python train.py --n_layer=14 --d_model=256 --n_head=4 --n_kv_head=4 --head_dim=64 --d_mlp=704 --vocab_size=641 --activation="swiglu" --norm="rmsnorm" --norm_place="out" --norm_eps=1e-05 --positions="rope" --rope_base=10000.0 --rope_fraction=1.0 --qk_norm=true --attn_scale=0.125 --bias="none" --tie_embeddings=false --parallel_block=false --init="uniform" --init_std_qkv=0.0326 --init_std_o=0.00615 --init_std_up=0.0326 --init_std_down=0.00615 --optimizer="adamw" --lr=0.00171 --beta1=0.9 --beta2=0.98 --weight_decay=0.062 --lr_head=0.0066 --grad_clip=2.0 --warmup_steps=505 --schedule="cos" --final_lr_fraction=0.0 --batch_tokens=65536 --seq_len=512 --doc_mask=true --train_tokens=874000000 --steps=13337 --dataset="wikipedia_en"
Each number is 128 + 24 x the weight over its row's rms, rounded and kept within 0 to 255. Layers, rows and columns count from 0. Numbers have three digits each. The size before them is the row's rms in percent of the matrix's.

# up: layer 9 MLP up, 704x256, rms 0.1, rows 127-130, columns 0-255
# down: layer 9 MLP down (transposed), 704x256, rms 0.0942, rows 127-130, columns 0-255
# gate: layer 9 MLP gate, 704x256, rms 0.0964, rows 128-130, columns 0-255
up127 106:161127124115129149147135106129116120083137129099152133127160141124097136183103124107134147097116171164132103177150123130146079103116103133126156151121092104146107117120129135138118169130138126136166202184130125106096094109117176161093170112153164103141143143098135107144127119131163175132120124135108139116140107117172135077139130122091107109127122094121109107136122102098154157097083104155112158123139122139110130119091110203138145158124142072130132120136146130118104171108133126127090127094139118138103096098108125134146137111159148142135129166145114149099130142109121070112108116131135174178125122147133139129127111087123143172110095096117104107148125164096176139129119123123132143124087149139122143094152152135147144108109173105191141142105119105099150105118150158
down127 106:118148155092131153123084142131130126112118110136133109101139137099111177127146083136127102094150136112135148165130149167137095127134163152121128155125146138135160082098170116144121121140135131120126166117071127091100110150133158168147177146151117117134102150085131153163144169128155112148094139137132166136134131091093132136141113151141146108107180100136142099137154165142128125124110126147150107151111142154090094163119126113092165093092050131128124123139121133103107132100129157162139103130138158125124160120144144168121146105160104102139098151127157156105112084111135102116136114130139096177173122146146083122083124174154147142118123151122106123148125152156112064114112105110145123109144109130110122159179160135148107145109142115141138147086116155078116163173091147
gate128 110:121137118115138065104122144109111126115096116123146113110116171129116115128141162105160166154130122108135108144132128124104118136143107137103169138154100120162092144151085113147146125128106108137135082175131149150124140169117158127144140112089105151140141132089129103104177156112109129141092153166142132116140136143175119128150129128171113170102143077121142099140138167097193160094127141138116086153143130132081142135135131120116116148155170131143125143138124142153137112124169142130121133119118097112111160129133052115199113137141124113135091131104073167101107158131111112121150105183160095126103152121146125150129124131148111142149131150137106111075124169125109098101128112115106146126072166116087119121134153136146083113113095125104162111153077142161126151113132081
up128 115:102142147119141100114119115122097113121127120125094119111102138084138154163151131163153134139167101100157136114132107135150100152172120098172186128158129084111154128141127121131163133130118107098137115158051142147130150119156098149128163081069146133108120092139116140123148120114128092141088139113137114130102083094163105128145121125136132128129126096123116145145138131101152138140100122119116138141119110121094123110131103143130111167139143119114113185120146135148120087132142169135150120111132129146120142169142112157162130147111124113141115096105115081139128133134086119157123111135170134153106155081133080120125165154114174136125101135104114132055119114146109094147122112147093151119070171148063140150128119141074148140143117186157084104151097163139161153129158123
down128 103:102118143091139097109146141127131148156132120144189170080120160159130169150103149106139140155134131140151148147137136143126100122097082147146133090141106123089095132139118114111122150148139122172129108165152120176107151110117112116152137153066080129122131113137126120173149120139116110110139122132147123145100091148121099089106126115096127117148174131125151135152139126117152125118104143086120134158151152115098164120149131134152093136113081158114136081150133176131163063118130096105126107126128097119115113147149096093121148106138117123128096119134085120145162143148102132154100122136113126119139126146137172124104091101123139163131130162138110143063104149168121139123184161103087140109096130124084129167124141144147175152136140102136106142114115178117145164132206102
gate129 101:161136138111146115095136143133126087131133113113098123130080133179128123084145131145121129138164118145127145129085128176122095149095158158154137085136116055175126124142126110124095171141135076139172134158112136134153092118116158117114138144122138128107073116130121107140124117103146144116088115100147110104107120111148100175129099132129110140115100182142158126126157081125148119104127125131145078140127170104132123128143120140106118136144160116107080110075096087124126125137114162110119113115064123131106114132144094122117121169091119142140128193113120143137137113189126167131114110088156121150139120150146129121148119093108130132161109134112123120057127105113140138115144198125114140109167141105150139124121137091109116127119115096080101076106109119136111142099105107
up129 099:126167165141123099110135125116150114115123149150131118128132116123117092106109100152138153114087130145126128124122142093142132154112129124136155155113154135102115112122122117132133132088122137144137169103136097111144156139110166123144139168147135130116118124149069148106122126182143124105162159142124058137096116136062113061130146152144146110145112112172124084074137131099094140160128140075130134093139117147141082110106136118137119154122138128116116094146131128133135142115146140124171122105169088137124145111110133171125164129118114120154174112148115104111141089099158177127177131103127098113107128130142132154164110127118114118152097165163139116157117149098172143114148138172150139073148146131173102153142139122140111126129132169106183156064109158082148077094133146
down129 101:148130116129173157112107112165111120118143128106146126108131143160139176109133143159141174133136116138086175118153111133145172170139132161143148159144163095137114117116080109091106119118137185093103099072136152133119095176154123140097199130096147148126116074102095130141095120162117139127131151160125108134099137198104118151110157111128123159099120161109145143098137108066128173152125139153133070110131122152140099132147151119152119094120135110146066115138099122127124188098149130117160110150115101144141115132138095130115097162129123143124140078144122117139139129108126162139131120129120162149115142121131158149155153115131140126118152080173099136127134110135127158075139143143108136133105135154141155127133113101162102109130162126114126133137075131120144107120132085
gate130 095:087149127158111132122121137148106150130125096143100112119103121112167107121088173153109125148092148110171164092117145146123143113145172103109147115104108104189111138111143095157120082094136142112116135108085119117153143098127116120121109121100123166145081097111104077128172192145125169129098157172128109118114108111084141175105125122136118140141134140112140151128142147143147139123173150139116141095131113121124070142135155138100122106142131075127119120082082084144116080156098150150127162133101154154117133096124107155156132165091127112140096141146131147128117123124119151121118073129171145134144098127151185135150154138131164142143154140106169132157137126135180116105101160104150122113096095139141159147136147146101110091172111172147104141126126145134131137114136127
up130 093:119163129122178136125157116199088110130099168073090101124137137131073142099089149130133120095128121135135111129115121158118147147169127132140095144130125085150125139096108131143097090095160117155138158123132153134161107161158110126131134098171134144146183133149102101135140162078095169129134113118115112103130117149122123114114117129121151158128132114106167111141124144142121147103130128132143132145127184132134165136181130159102104165160142155154090082155114175112173142078167136144140149129106075146115129131171129149145145181113150135133130100096152129160102118134134123109072102138119134091104104149146128140132177106123131140148125150122123115137131124162126123070127121116147105137099132116126092132121129133122108152131093117162109143178108118164187150140158109
down130 093:138112115146138155108076127128108138146098139160132134111165115084111136139190175133120138122139150130106133131156123116137142137135134139123175119188140109162169089125113125130157122105088160154134140162147119104134115145126117125106113084128143112104094097082186153156123151160133143164156085048156092086115111156105093099116122117115117129081119106103143097150128157114177136131156161099131110128131087109104145135115100143141120167135122103158101110101131107125093109129133154123118111131100123104121137163121118153115117143073126094112165123109165135129147107120144101119160097174116145157097137129093098105169159156105131133116111174146192138139095111111116137124127125146122110134152132128129117131131174111154110140121149135104184113115175104098140144108153111